Part of a small language model's weights.
Size: 13 layers, width 96, 3 heads of 32, vocabulary 802, 1.38M parameters.
Architecture: RMSNorm after each block, no biases in attention or MLP, untied embeddings.
Training: a variant of Muon for these matrices, 109M tokens, 13355 steps.
Each number is 500 + 50 x the weight over its row's rms, rounded and kept within 0 to 999. Layers, rows and columns count from 0. Numbers have three digits each. The size before them is the row's rms in percent of the matrix's.

# layer 9 attention key, 96x96, rms 0.0559, rows 66-95, columns 64-95
076:518537460544580480471455525539417491466452503505478481602459540567478453481482574457489422405537
069:505508478429583503549519548510469427414517431470526603480463484440523512518565430573464462430509
062:472516481405520552558507525590481446566444501495616541488487489500426506420457448467418568582419
065:583589534597566521506521515599496459494451475461464545583496472531484503570476513579448461441472
079:484527528518589457484492475528521385396493507555500454532429495524509531507490508546498472437536
060:527515515503464470457568477605534477526523437444459501477473495473536571529443469618531463455549
073:490532516474431435444569509500535461474544442557461407505491505489539594535467394535494455433601
082:477541413594488456499539430547429557436518473457563494433504505546470518545447481507495568510534
071:511474497497425469495533467537592431482563412422395491622400555464551603473410493471570407540518
084:446520463524459614536466538439419592556447533528432529390557530550516496555464455529499441513496
090:635489412532507544457516512467498493540468536475496558559525537595457411479486453536473445502460
075:631529562495413525436476437444530493538480472493474530480465496545471407534545465626506471515547
071:425430503431437494471549510442559433397456421493444404626495504530474558502536463475549514485488
080:413495479473429527581552559518523533521500409487451477533476557458453544453576486494532431534460
079:498553427475394515539534468500569498525498554560504491520563461552574573514542472486484515572455
084:524585527440548519558510474595422587537467522433445432478481547520463417396458487478494425543393
085:475534549571442478398519601434513500491526580527552482543446513483395511459500536487444569501516
081:550587559470453487408591497434513440497554451520528559534532443529477476482496533478487487518471
078:521421481447442494496570540537524465496484446568442477449508572568540544565499516551437520435548
073:531482481487533515530551557471496591492556520541521453450496513526506486523512550452433502548548
082:475478495516447532422508481573533470575551591522500538539594536504470611516481495499515557616520
092:538488488523531546414436509414416599561495447479459506503555471526514553524439588478488570477533
088:556446519470464597606465533522497592513507507459492463421503576499548606533432521448481461531511
099:563494440533540494563571479461438499542625559516489574544571496551397540578521519470477501525509
082:494539464442504510533604360476547573504470531522392448545475454563504457634432521493427449429439
081:486489547525565511415442465596548527455452410526465513486483506489533579520570519350485440455429
079:531483519555487454444545415503389464527467469485492477455435471515553514586510445496539417489505
089:461494503507439463455546474485579549509587555491495515436494515498535427552498453537521493463467
075:521450570444577493467460458463564614514523493552456447489443482519458477440453408477527451527597
091:455488502597587465455492462529511554516497539492521472439527436534556517408554513434424503415507
# layer 9 attention query, 96x96, rms 0.0568, rows 67-95, columns 64-95
088:472588373489504511523450454463546480500435456431519468491456519456430525412446497445531520486434
077:526460516538430563528561529443471569476462596493482510445554513482513425527544468533511405489498
089:489509515466424633437450458526537440512482478478544522514428484453560485507538494398502514420483
080:455469547503454520448555467546490490500527532563472491449522583501530440562544441465526535479474
077:505434529440474501534440466455553505488489389525526506599497587495514615545527507436527507552433
089:468455472493490487522470499476559522479479368447485526601428517443467545534524553358536493565436
096:465483516469457551494385555445532521549541504480518493481491548469490597537501536497497416512475
086:485411463548542437428440476524523509525490417466514553526458553513460529439554504375586443569455
089:486492499449581487553416507446560531488503437592482445533552467695505504528563487494433532559522
098:532585527503524560548508505416560488559554511575512508483553531506481550558444552450529508448486
078:496570529514568536453525439505390457503437515563525463468583476525504485491363519571527523495459
088:494478487495535483415435468470475432461541427462543500538498467613447512470498491553540577467402
110:412478510515548505510482467468533501475477384507509498560470572591460524460544544364556480492417
088:537551519495538501484567523482513601487488512490399479416506522527547622496606665463507525558526
102:607519497505606514512497534503503514491441608474374514521507538551482439527384564429569484517471
098:520480487612395592473582543579532502479405523479589532453542509490488470474504542513520524539476
098:483527502510517464464539592391454568481586484572468501430493554515485513554371488472532526461484
110:498457485507455441502560462510498554517489509493493526545555511534449562554326534461504497594450
100:524557523543556474398547561467431533398473514401489431547490480525502480503502548533462467495441
101:572489480500465497482432457518484523465599532457351521541501525515493548465481497560463485486523
099:533567457486497481648479456557514424530456540494551452548419529465568533498495506498534524539522
094:494406528539433551484472538403451519492580412517546456541460483503542466468600448467538505395474
115:549520505453505566517581513412584445560496561510495620534563436477552484551592464514466475447507
094:470521544418539463555476411445533520435477565547560484522558521562550526534423493503549577540524
097:518533526440497475485444571458654442441548567508442490437440520553511587501542411507515584479596
103:559451431553485538565516436533545576510399437573484382472549525521458500478485510482428353566455
086:461473576438501380504494554533476529498476426506414438559522489517504507558467496478511529589484
094:394457481447478497522405605458505526496493518422411544463454526454526513440486545517510512409532
123:441488503548498522448482507436458475489550434540453514517448509451493490509468521399518507477393
# layer 9 attention value, 96x96, rms 0.056, rows 64-95, columns 64-95
112:517473398534451446561483489405509461487596502596474440539476475425557451357462550523561568518572
105:437466432433499460415571533475458532459570528487481442500446518500509481494515454432505525492505
110:577512440474551581570447458597494504485525522489526382472495454505482500504479461386511472512464
104:505549546618495514453464467551493543582529561505544496448518485470521548412516498569517412559490
110:564510512499532481470610483560464562559445594493564522476566501555557448531479441478526516502506
120:476521521439444455367503520401465424445494519468523484552501520491558426497509471537456592485513
106:533478477457419477507438552530508574476485543499467449526530577465454427510451517550537404499481
097:511531485390443538460381430577539520507491544492468445569438530488518500408526379489416569509539
120:454520512509548542615407452505504521454518631480458454477450482481520509466487472491600573473405
115:481545597456474460544509504499482553492540519524451447564455453513506589468488641387485529497480
086:565560490555479554583540468585533554519490511485541525558524500452501457506467497426482466599533
105:422524561430515434395432476461440528561446573521446452575466461501493464482459522541488451484491
111:581554506458623529496484569448510547462482502484446513512538536515531509482564538627457548586481
100:511579454530457427471517465535489534498441475509581516460505546484547447509517471477499535409523
104:533531352519523573456537422429502409417474534521482545472504554516502513559568481471535463460603
104:491385525440511454422507498613564528528505515461512434560446470490615505565486431488442445472576
095:514591474444540534452454422516541520527543487471522571502529623609460443585439582455410553574453
121:484469384435437496440561562405548474610542357475521459415477543453493442411551531538536529482535
119:548381554499411487580427571419442539463419502629508407491518534475507501515544561501590497490446
101:445495491448590526549508506520509614612454527438569499557470479453446530532506518543419410526507
102:529493476557522456537551485489473462560484509461466560530444486523473481500540513596464480424553
121:526487455523496507482507508436377498447508450495506449457456459550507433343532488555571511439475
119:496407492494420559498449479452526446581513494534463481536472458529503546457530504457517513562401
105:482473502475435438439471506625476536524406491547517492462479450444576508409482522397516515450484
104:499581536400511531477559513546488487453491545445483510604430469526432453477515575600501418467448
108:546479423482492503428554453456496449486468405542410529585553479524470478453470486560481575360561
102:558475537482516515490549452552452425484445425525442478421424523409551518416477619578465514551503
107:434529534464458518425477591538470525429477624493538547498511511501487479508422415530504440610400
100:515428570525529423518545515468446504525603452528521511521497553515478392517525475366510563495468
100:481526496466597469476571535569603597466591489585591469522552425509474491516487492485466571492433
109:439530453462525537612492454557512532404521538463437557466491451460390489528514387418527428539560
102:445507412467490499558470496573434487500464547572510510466528475581548558565450489590471378536480
# layer 9 attention output (transposed), 96x96, rms 0.0708, rows 64-95, columns 64-95
100:530517477553487482424574481443498452428488514573505469564561536590460571539404542553580549498471
100:460452549544487473580523453486514506509513525490492475499547626559551492497373485513581490561559
105:454564496541464460459505580580401547505488461502511525485575464486469480504516520484512447504394
112:531508462553591516471479537491567452516451557556507498651570525574447553464547555443538515552586
109:556499498581505590511493522466504559504447504481541524457555442490525487583512522599448470435462
120:439498427536374332516453450487454560539501393483490479406501597556475550464462508453527497523526
113:538441551531393437519489544513430493516412508454563530556564524483568462528455470429546501558489
104:400451504506507480497567564506491416516542537581496425460514616506498554550523421479491477472559
113:583479540406537530566523544448551472512502588608451609479533420570527520540520528487554487421508
123:539455483473448401574462453527527593473438501559522450517529425467581503532547507549543435549506
092:574596426502478560552467519552523463490473520524565423523536445567492476489507558602523441399515
105:478500442559482460423519507440532493454454596457493506370569393619446509541598489515491527478597
112:582543507497463501527528503515587459422479492413537465515377494555450485495550498564501527519547
114:619481473529541597493468527470510589547498422430577501444455539550424527473478517514464459589486
107:553549528487481559471498524423483578384420469505446477501480554535548436415511490565481446439444
096:452381499500587434564444531584573474447518469526453477481472509520491518531395455452494536528530
102:483515516484464603545534541460495491471446382497505474540455566527527566446479473388398432525538
109:565574625530497447538469515521499494445593500445471482490475615502467575427497505535503596538524
125:468480433416577452479464459454471479517414566519387584492564501535457436573417429449496530465450
100:568408438512552430465566544590416415518445494468554453545460496607473490489576500535511524525386
105:516468374458396590472487649484487489525435449514483518427484582446547520557562534472518521501477
117:575485425548431471457554537424553480445469506473472502480490516438488431490482572508463448553430
121:508522513414504411526509483599414559460456544547499454559527535520500484503542520531540493538510
109:451533396501487526537558552454485571431507510461447420481507498474540494572476553490547512710530
108:564565460423437495470526520589507437586460512479551501481418577464482514510563493543495574490465
098:470543475553443520527503478517469508602432481438522463448461501531476507584419461468548454525470
105:546488502399541427427513584496450544579545414451452513452447512497461506549475546522464534614534
113:517540448564555469452515464546546479574485505450466508543511435501515505476480406493499440439521
105:466560534505540509574436393533459434510432532476495586486494437422562501373520494571560463526455
094:531491509526421644512459441508506486500475528478492502399463375456484572428473506547426555466500
112:467472496501552539520516535476466403471563502489436467447529428472549536531473489545491479265520
108:458494419458460633511481551472496532448472409445501543481497425440553541537555485471513496528467
# layer 9 MLP gate, 192x96, rms 0.0841, rows 0-95, columns 64-95
098:406420526523484526569534516532427518434488500430448452526509577463451479586488556463509394458454
095:498462484491489549572433456496410431510471433475524506479506515440464527531454510439533493547407
097:415496602433556573464432496494507477490441494509516580476514503376509465449503544501491415502561
100:534560537479539558504503557503539454604484508473516549523582502426433488542517495444473543419420
105:478506375407440523549536418536475432495560501474410493451439566447521465591540527526412533520482
094:524464443471492535550546529516387573586466484432397502455568508501575480499461489525536576513506
099:497513468514513477433608525513487507543551541486586621458441488429498511482498495400605476461407
100:462489514592476529466457451571528566520442478580520571491519619535411554444576425553552471441570
082:485433556538491488475447491518340502497512371545549534597553511475535478464394546535523505494421
101:424582560477493486465600430442569570520493548420510503531586511454516424538537370465529426527581
097:431499496442553578509469488470503510539476396468487456495555511449455504509492544466479535499378
094:493502462508494507542475470512436417525536532577555415524477581545415516560429459546530507544537
101:441499499523429499398498428552476521418604562490407521537546610499591493491568408516511595571523
104:541433478533576469419487499499476480469474475507553434499538492485455554489514547469412565489499
105:492464523508502562375586502546483529532431422520488536510521519495507490470515617408510481532492
097:440510543506410492493620514438527577571583483483552557568479361545467426432450550521481542460443
101:421517473572563458480545535556511542529501432463519454496597506437461512363443475539532500470450
109:509474506520459491495445471467544542536487552557559535463415433536549544499554477431549525499478
104:447524519404499518468487503430567515483505478461417480449574494479466532524487568423445537591545
102:517474467525494422494613454494412599465470543522545562557462584490569585489563563528576394515366
101:540538543559477519577484475500437563434501429511601531431545419446497536476514526443540512531543
103:555479433505469582442482471536584570481461492435400356510524614408439525485499450561480496556447
103:403438514546548468425514445498425536533492520462528558527482460561544557406497520557536565553468
097:415535409431564480498494504470551477490510461435539483479502518511569571494568465502443530401453
094:486527519509552488522509472517400394486423443475528502519594516526486437450514451481582497503442
106:559472512472448557543507470457503542464474452484590587487462558497427407447498423492531457481495
091:491530552562517576454453454460462438522517468510565505489454602486426421577343459504462517572482
106:436507410532479420537468535524517512489506493545520469529462408525494495418554432560412472511559
098:444487499411447474464468494542485526432451507490488533509506467456567458430437548563475570461493
105:534477407499479498507531515584490450548452500537544467506359477473584506448539465517569448489434
101:522576444598508437530397549487506553463431473554400501568498540534500468461487492441512557553540
098:517376437535501396514467545460510511500421516490415480542514529514441490434484578550502523547551
104:468430530542511465528484558506472547518580517502537532495514456481414407537403603438522525414524
100:619490562498470551524513538458531545489517523423464648474571414510500490536555450348471529499490
102:496484500508552444533384506604496538478521532539551492466477509455539528433562422414524545410436
102:541510524592520529531570452538478577538525419542502539492593503540503579514540471442599598453510
092:436627501502551481509480497486497590572479485505449489515429495450589547482539504486423469489435
106:511406472479523450526523534531505547489460535524500514571534520500496515447513423504507443516500
095:477500526535482499378464545499357556470508572500445583490523553462477468584509510515564542491489
105:515623466589450615476565455536545531541471541553508525484495554489462555444506481531579543474567
101:533476465473474407495491531536572460461452446350476526533602548446495513496500519448495501536436
096:424430514619561453401399427453552508528533474489497400458454432443464407537432499567597482530483
096:476548556514451486537442487471543493462555531448542452468420461490380533383468526533504408491530
094:388521556562472522435513536630622453434502476494473509514536470490511417481454558497534472488558
105:489500475575497441412498554591520485483506546498595467625447575445502534493531389552553510462613
109:524420395423501594469521534536487458448446434517571563527449527511476519491500488428561559412497
090:482545440480488598458555469438445535366547479462475522439455558421537497416457509524511493444541
095:552494495501454522522517478471438408450556421480524593526471526521541480514377503472464477433392
093:556548420574464552464552544543536443444444440492425565430436439409510546470561494410434536357481
096:547535448478444556475450496412476490467531546533468538476495495604540534507498531514526471586422
109:553521493461556544464491540566553523428514508432478480452545522511580420438551398440573481567569
098:447488510570500489493424408508533598559529479459544445494506519511575512558556484460497527545487
088:533442485518432488407548526507380502420520439502515525458585557593505501473498499557451612518466
099:538535544481598552478472493466483505455510495486437480632534559453476426467517488535510479577553
095:489421474527487581492545496525498570506488400450582614491481530465595462495468521531544487533560
102:610509408552487577495508438481571577451548512469498469572561546510447535551518529553476507542397
098:467533455550486484478593471487456511444528473571509484463610528469447527553477531477574542457476
092:508456513551502440464373469537481497435609479390444523452464510476488512470484555548591437586575
098:527505444571495481559502520536595559469540460556452485516569496435389476439504582425512477541495
098:465400457415489497417553513472503525450422457493598559494536489530423518507481543533553544549517
091:526514413508526425451529544467484559486525493426540532521465569492433517474530446454444500577469
102:357454495547470509492512555515435477403546453517534526475550564516466511463577461482464455518495
101:434499560473423588526533478549494384492463549513546373475528493583405547452470497531467464450441
093:455463516532567450593504470566479551517530561429582558565461593494394449477571414539523511528454
104:433521404547502428504378454492478534448529485556454530430496486494511472517477453433451511421494
096:480604559554485428499468434524449496507573459549521455521483521440543434431432519435457543489517
110:480529467499560561540437462540491637443531494549442527470430487519501548486499503429564520438561
095:486478496479423410465454440511462524531529589587501497514446495572381427503567600519569518461489
100:439488509511529513539535461446527497454455502498489544496507509509524451460444444455564557520598
108:553534484460511513456509442471550537405467453447556538493540539457419458524484459455447605492556
102:434467486421421411497489476481442532569486517458402510508459513448480440431518465487433425422436
102:510461561389461516504417381535538629516422475565637481417526502576424473421508435599519527531487
098:461451575505483530427492545477483558453487507524492477587449438517434442361474440572430424512500
097:511497447436557461610508413565523508528456455503517574516439555470442525427500447596528548475551
095:496495529510506531471420520490574494470534465464496510504373569534471522513480460568535552369455
099:539485516554422497465507416552573505545538468483508566568522451471479462509538494477456426397487
104:541477473496409495469499530560567544436516431616527445556505460502517389583482493461516551499416
102:537558460451445566416501384455412492438574527543480529473531459440536528456518460463539552561469
107:536508558470454460447465526562558527449594485542515559506628609521540479406601485532493562499467
104:483512580490592478445534406532509495445507585585438526608538469471484482473515432412526428491550
089:412571546452505478545437473478492529618542443469470514517573576540548446513536501503525501468435
098:520469533555578586399483563512492472478462512521475414515497566406584576475439431524522444502434
098:477441524544559533488451564403474537459575458444534541470502417515532402474488495541551504580444
100:517508546496517495383483449489449587493421555508558433420397497474559507525503611454499467474500
094:571619519619428498448596469412448479561461545459546516438521570434512533563463471489513538504494
097:457523397490377484553541498405383506463498421534547499403465448482508548469510503489519511568491
098:464348504502524488524461541448531518438493602469495536563526503448518463498581457469516481471507
100:531436457555433564496519520577546441537518481493458515532566533604396523490466522522479506495519
094:474549500531598475509476522563528475469488468539459520529425419502403550441517482490508425445385
103:412482479494499486500490399555516541452593498498438480495508542489572530530496479517471483375427
103:495512584508523540558451508423462569489473508520490418543415580486515538464505459602534578499526
097:590484457434461502539517480482501575537457418462466470411547486520538404451530553469504584378476
096:406574567471541518443502435473534483568441492509398506491476478522543496356475512481487529543525
087:440492402535479538434413573537512480486485575544456538508568567545540505486608498505489389458540
095:425495441556485474560473497478441484449514554447578526384432473479503603466514587540608462525560
104:493459581454554593541527420422474513456535565332576517513514483486425515509457615534655474484493
# layer 9 MLP up, 192x96, rms 0.0775, rows 0-95, columns 64-95
092:470527576583519559514555506450464542488527520611432469496526446532553446433437465490585556450559
101:493477505463495460529601623604584436451507434534518459540455566464474474449475404399465562506493
101:480434456463575434557420534522460550495498509488477441380442439568563506484556528489464526505601
101:425515418552555519623490564501481548542465472557502458430469542490459451471434612530568570547460
096:511529519496462451543447416507504633459411507439541529539474577507639521498499437585506474479559
104:476503513488589441517524491453455524536473549500397487532513478498503408500488490474531429581470
101:545522456413504514486505476642474438465480516624501531558512492441559497490445495516569441553415
105:497434600516525587354436465546479514495418394388476518403469571434429489509506560529458487516523
066:494544511467548475542562560545379513506450389447434501545432465513502500391505463521510358514482
104:510458558611433453476467507506587505494518509481522456460540567502513592452527612486477487517474
100:476518502482515537532494516532446490541580490533538555499608481501404410474528387519543543457546
093:523515506544603546488423580424451529483510471487565468494481485501524448531504522498463530435489
099:478429441516490479601457534505398491583465498482584564585574540484573481528458553450453520530434
102:473472454459430487519547432459520408455522467485574435552640502494499460527480462518478588498400
101:558594474477501481503495531450384459446486452460603448498472483457556496510543594550468586546457
093:499511545522555507558521424536492534492538613434403410558616508503517603408444482553483516597529
100:494584476429520502456472551553498464504477516430473567475528503514584542481510543584503488494540
108:362451457532472554468456517478374558530535445495490485517522574478538483555579519412508490505427
101:529491541494588528585503570510452511441448509587440444478577525464501461440493415526525458435425
106:529417583464529544511513502478506660440563465519522469512488569559563477413559548497479458444513
098:499535472460485540511506460557561554505496492552467558455588501548505510464540494441546464501427
094:432428452475555507532542597506482457470531524544519507493457541518539565443496554628500469481516
102:521422502483527507456514524574400522481413445459492538541537542474462498569494555521437466554436
099:478526592519560526419475558486456454566439467492437501498556554430624434550458485466427424499506
097:454484507497514424609492437545496528533484467473476445537552528446412517487502616518564467445531
095:488505543409568547457434514430482482499550517495387497548417566468467455522449482475492489493508
094:487456492506501442532555445522520491498481465543514546549546411489448564428478599520445468417479
102:499532518504526505507548520519445569448584428527504451480500482458437459584465423481469561462571
096:519462393433517504442521539397520453463548486451540430498435438439534496506437601506444543527423
107:500447472552503461521539477516482453478532527529526457428498514566530557543435604577423568505503
095:509540559504503474595529498548464512436494509475496457452552448460534588493576659537514405538443
097:491579548512437549581519499570518443504415520490558459445536545462515509469539510459403503489544
102:543403503522562417494554511570501569506471493539526449499494535505568539516592430532493562449539
100:511470505544501517542571535512523504549483569515463468447564461429603456499579533486491537470513
104:502523584504570529443492535555461563464461542491522546483514462519564489501533429490448467522415
100:465485529581501496462508528428545481441471506510465568571512542535515479496468443496548459442509
102:494517518509505421510543573474420439490416493469558479506448578513408538481482541562458470440478
099:533503584428386473441482417587576434456488516550523451473482463583512564493483531392446444484496
098:511475485492513473458519497419492453500604562569497462468522558518476513553476561554511540522362
108:442551465497497452451395433533598483435469471444551468529553498591464417501498421501544460543502
100:473531522515462516458475464548515401507567473524490458486512516537567438523539489481509493496546
097:516457424433499442497507452441606421473502464519439584453464522501561459422467493567411575448473
090:589507439577564442451471565493545423563515563549541504562447460509554516468534436551515472523523
092:549539581545523601506492572428625539487419530588488570493514482414437512491473473402521479524462
102:498477461495525471532462491618444465460564518576410563476470568537512558446502542479551554518518
102:440504484502458510561560523440552545482467463516552580484485562580502443553451430533442485415527
088:515537479462457470465580496494432484507460538473563484450566475509515448538523485509610542552462
103:558371523420543530503490432552424453455500527513515438558557538505519553551557539456545479541539
097:497417482550436578464458459475576465512513480517505437450535528543500506586478516480520442502495
104:579552537443591529478436461446548468466511576514496471525515547529519439584540500546568503453527
111:471455470519589374467464540504427566536428517520439559583520548422428421517441528498419539389538
098:440385471505520491401559577441529554476499504515453543492489452437466477472581595567525439449554
096:538524437476572481556544451528488507466488473524492535496463476442445559499417501526540518464470
106:468544452560452430546487480454532603635530567473434519525523513513514532443552425446439561486466
097:454456528509442374517453640516591457539447566553386475537427456429448553524532448478539510536520
100:517502579533468536595548528469482523474521448474436440520534468512490501485375474534554513405374
097:461537486529481483393487480450506480537608474473536529510525423535394482521494556530536437482457
102:488520385434486429445403521438487502446433493558476496410484535559472452607463509480478536489476
100:576468449569608535447483485575633522435501417576482487498505500497477548582479513503551490393544
103:523577468430503512509560602471470522512415492493511423484470519486551549515472500590501523501464
096:539504471472533525496555510469442441506531505592486514524488464585504467437517481591473534460545
094:499460538559485509450472483513516527517463506609499517494481548488446482574491502498518506448593
110:496451578505527484439434537523559534417440458467429543531490536478476502582526560516450570583501
112:551488673599420401457483529503502489511548461563496424472499503532573528489539483566515511551511
103:502474520529426419479520476510487540521495468506407551492505544436448376430509512541395547461489
101:427478469552422450521440490523536437528449531575446476539563537537480506491472425466522500557556
096:475503548520517564512498463360625427518563458568549522502444506436483501517479486473408431510495
104:505579471556405481514488559477496463565546527581530468500466552552504443461595476445551495505472
097:504463477463542537521443551550455588540602445462635507511507523473571453492511439542578495512532
110:499460512429470515452498477518496513426533532592570524481554429499506502496504505560463498424484
106:635479515414467451492475535573544544430553462515468558500512588539495546518566528525495575491449
102:505537561503551495556494479527451515534488468488465528573466545409539551461535565514457595546542
098:483583473473473506613379557608544463506471495534517510548545557509501528514467431499489449473433
089:378452569506546444516535521502506585453496488526547521591603527454499445528525438559473564485490
097:498409653516414476523567438476442550469510599488504462466451532498567469500507397484388488437495
101:542490551407499496425525500446471484546455500572493496468651397482456528476509512498543441558556
099:536443469618467533507617611527505430537530517502574474506562379533473519461543483458553522527411
099:605519491436433502443480534457396436480563492453567575428438503500519461485526529496525502483537
107:405532534508479515509530534466447363540467512518444514569479344479538537411456519526441508466509
101:423514514542528494496471483582466478511480492397466568383566482432635535493566492458501513449560
093:510475447512419442542517535587578552478490495502532517575472487507504537465518465553489522504495
101:509544490542505541445521595509557518576539529571470586527513495435481408533504518505524512510371
099:467543513470461513557512512493468507480471501481454454397459544528400519543575522543518518371508
099:584499528521452440450478572522512504604486575440569483532422578540535486539483451515478485449514
108:541465470460534492596515392523622490567486458513490454483463529426529474407469555562496444566410
102:496438484456430436514490481479469470410488482476516429493594540456543573481402516562459567526522
109:555467554468580489438605538529494481478503444441421498402531468546454508568494501546531443523554
092:489511451485479466604523471527594448552534471479492428389491445512452563517436545430551446503521
101:495401493629570540438459542579538514416542446551627480525495490599454474471483490490451453530446
098:571491521441478560444489450461425522493510467537375437422551463447519395418479570485512536488546
098:478499523433472595444470465573393511435520555475574464483602493532428485465448359520490432467457
097:417521513444533526542542412445493523448444485550444583530477473527414497537417472545458471488466
105:549574502440510477569512466468496518517560445542506500494517490564554528518571616483553450501474
090:617560520590483490515442562413448420523523525527512486602452525493399493415445540518561513393534
108:365471460417463525463505468467530427465403368500504529508533587439459481507470441556437504465583
102:511439505489468575508502516448566426520511515544436561450481496546505512507588564510440517561580
# layer 9 MLP down (transposed), 192x96, rms 0.0806, rows 0-95, columns 64-95
106:562486571523560545576500492555566559485426475528437523442456514448551508473583534494509488546497
095:463559502446621505502458502465513488598445484614612485477578594520492457506498501511510494417516
095:464514450415543521490548539511507537547616380467481548422480484474472408548598462455468511479487
103:497525460472444447438499449360448610473465541522521444522465482502528488484531474493398443529495
090:491537580458448485466500534458498537549538522431507615567513407535551467479611563558584484494467
097:374530470501456613504468400513496458390519509501579474544457456570543481539510517504502439429447
093:521597484500595572472543475507394491523534553504489475473598510503535501399467510443497491503468
097:413492507566469544453467473529504486465380461491458467525495458512572551472498605560434532453607
129:458468487567513464524541447521483494509493560526524472486505507532453491512492514519482494500506
103:526455503411543500558470512471511351513454485546444477406537547412615391551471453519537565524489
103:565578485469538536506516498482446573562594499469515479561505557559515458547521607467531483490502
090:499544519555530499514546493520509650542515491458454486448465459536531595416523584447523452476508
094:460522496530486621555511566521437466451482571483539612556433490517522506446469567495535562581463
095:461566406410520531455472526482494481492498458423527515489506506427468437521526505461620607495459
106:546458602425473504541455469478479503512548563477441506562474528514567486465553470497426498460475
089:549593431534525480551579530515454469446503585542492462511427547521541512495424515570480415465477
099:600512473480479538490517549539502450550481484561502577469510517504568534467545565518432593501524
108:469511509524552482505474447488525527536452556513583427532525474453384578538451535430522444602437
113:565523426523464487498474551564460543533549531613507476456554545546520552534642481510560419486460
103:499485477476584459595488446529516545530591508547457432470568493488502448484531472459447438524387
093:486488395397572481547469523431448527488492506552518500484451552471445503517575431522467517610517
103:431419510565590445397418535542498490554517554475534517469537514611528502403518554554486498519562
113:429483457555595479437494460467476443531525512469405465511534584508515509472548465542437461475464
095:391492529528589428558576467521533444554506457482552435466506541572527460531481551500433499508491
095:473477411550475535548533449467504472475576476546457397456417555530522581426400472569495571485464
094:476534511508561384544501532437474449533520438508543459392492556498498461497436476536454522518403
114:474472526413527579477473515507573535540455425452474531529460546510585510533568484526512497432469
096:534531481522488595565436523540557551622450470480426482513480496507493620494583476577458504485475
093:556460480432419462447484493438489456563542472555555616503513488440513512453574381433471501584434
107:513475439600530473469507646584538443481429504460536487506457420574524468483554452397484444452456
098:566495518419509549586432532541505517492464529484427525526452445445498541451582481560543497448471
099:583523498526473444535499439433546528533504506575465549540618499418492462432451421530551581405523
100:489545531474512544428505524547499549482551499507557538530594383526465563544565546523621426555476
095:524442572513558433423468603464479501447501494454448596498481509489450438507480517481518424560537
107:461584578468675465471467507445518509504453517574564483570509440517471525496477469463490427458553
097:487473511520370556438515526474505537405553453498515550587517487513477487514414520472522530496562
106:441585486609609444537496591448540540486585426505509507526479468519496507549586519480473505536500
101:484545490547489439541476573433524452595512473472516528396498574576463464452574505450469549518538
095:467461532457491451512618538505431412515559602515576549448505517556543429518459558494445537456451
105:430503577514416450492419537470509511473485520543566425504542563487535558452438543482522445420466
103:458430523483447458458528492548541429419521526554496441556413451471505489433447527481481442459513
092:524458602535490387498567498528472510527573616585474486505473488459470446507472620470620479494478
102:559538521533435523439491460523531568439395558445560425388473457434461498491478481554448501464524
095:580570481470530439510615536408467500514550537462441487463481536505501554531469572559489459499442
106:522538529549541547464556469512505522522505509481519398521607562476470550477456503437504521507553
112:485603434430561516570528521504461481387490534472449437450377547514491435524555558570491463424543
092:460555523472532448587465493471527450517554460416464568551516523571518465513524486501405554539431
105:443548581470503498493469470569467489536462619452486477460435473402538570538522510516581525461519
098:538515527548478507489426467349563480594481532464471485446611508534535568488474549527510524522384
097:565523519473469506518463433492511550495510540534501489434486538495443458522422561566541618492523
097:540448524438569498459466468559529409486528501470443499501558514509544527444615485467514470473528
106:527512519564496504561418406519544505461531528426460384481486557531407586465463480483472521450505
098:409602590470460457561501430537464556519497526524500490514504523476457485479408520517496461519482
101:536484492426451630440473548475475527435530435450479554543497466465614442495473467454461517424530
098:533480487464514521479383517468540523449478457517528608484483436562462479496560472444498511463553
099:623505515505625427508507475514581425408447467378462441511473472561515483514603480468526498511521
100:458523533506502435521464482549520571482530546489493444380483538490509402461428492525544443459467
091:422461574590623470463475436481637423473494517400477502536531484464431494468560515508593482533455
101:375480588522491551464485468550528488491554505550529456492552415480431599378436565586580467492410
098:533570548472455539511509627418460477479562597573529474530558540564468429601501409513434468443404
104:483557497483488468526535572459435457452436446524487452533446487478514491578492477507516512522569
101:526491417562513562476529479475574536514349498470492537576534584605474474498575551612517480543457
099:547490475522502561448450498508486389491551485517572521463502549531457393567483464538511445596525
104:517563567494451518427468555380527486594401458540523555556522510399535428507456498505510504456564
104:511421523483497427427452430498482451481427428536527440450529499569541470365503432634457470486544
095:489447555501532525451510573538481432508499492467477589566573541456345513469443482458549555617431
105:575517529424521507470494520543534526404470484500496455511448449482514520562463481366455420434476
099:489615389570506504583533435475563571523410481408407515470470474418516491516488469495485452558556
098:559497496477525477419479515515492531497535522460499466524513537412464441566530427546430426596536
112:545628612475499486524531514500604472513467480520485473540509529506515546524495443562440510473426
098:441527539565531533534473495453534492510494581486452547496548517490624510520503453404474476528385
100:493541514443548526499508531485593499518456428479398549519550522449470569473474560419482415597476
101:453447549494540480565508426473505509483613460587643478433536507508535526416558508504498418498508
111:495433542448545488628514465582524423458472408426549520521430474462551512441434469522507401465531
089:522451500584482531487467541516541424478400517444519521518515455489512422553475422439470433480599
098:443425468493522419424391533557553520562524597523634464521524580543578432429413510533570489489572
098:516542604491534469462548566527507511490541531478545424419634490509449483524437538532510565391585
098:484529512400404482405574397501447535519418517458550340501456554481481462469411475489526509521560
103:419536442549489524542532513352511482583514463442440519411484462502546463400467480489423537521481
100:508524560545531462478498518422509472546549595498490502491580544353446456604520511518464461514523
089:513565513462555555471453531504349526488474514577588506577422507544518545469532494485552436523487
103:503528503438495539488530506525530469474466476530462511525552536415419473491523598485533542447447
093:538566563507500560455538450551618503567488436471493518548411561555542542462509430550576505487503
094:533579489484449474505591494504490564562467486502395518544497524503613494391499505507454466518504
098:539544560521524527548581519470466461553446442501559552528533503499555415601504558486550438549511
100:534493541526509504592516493475485514448459472467435587495510645501408518541495467500519495458467
103:503537451508499478501514463513613553570493482483396430467470432465528514540514542457560589504479
109:570582512509491451489484526483488485435477395475433548472497485574539572501553574408504411545468
092:526465509489432494632489453468542508516468468558499455444499529388507484534518447498466523538502
096:576496602497450460589514533386486453576468577457488535567499471556493461425610514486541480474362
100:522545442472524513467578535457448502558475525481419553530428502512548510540515540451559520569562
097:497559479471453504514490524496510452495449524543462443459452447568483439497477512510623490485472
095:502496437392532544475466506488452535412521481486516439451425532482529573502506431427443531424462
089:474498530533566555505565575493570412438481576459500549530565506462491557490499417507431470558442
094:508518504472452533380584471479483546446479532468540466532480392512502509544519493468531482536481
109:537541518584422438467458545433445498505506551604433556515503434460545357520596556518464531509450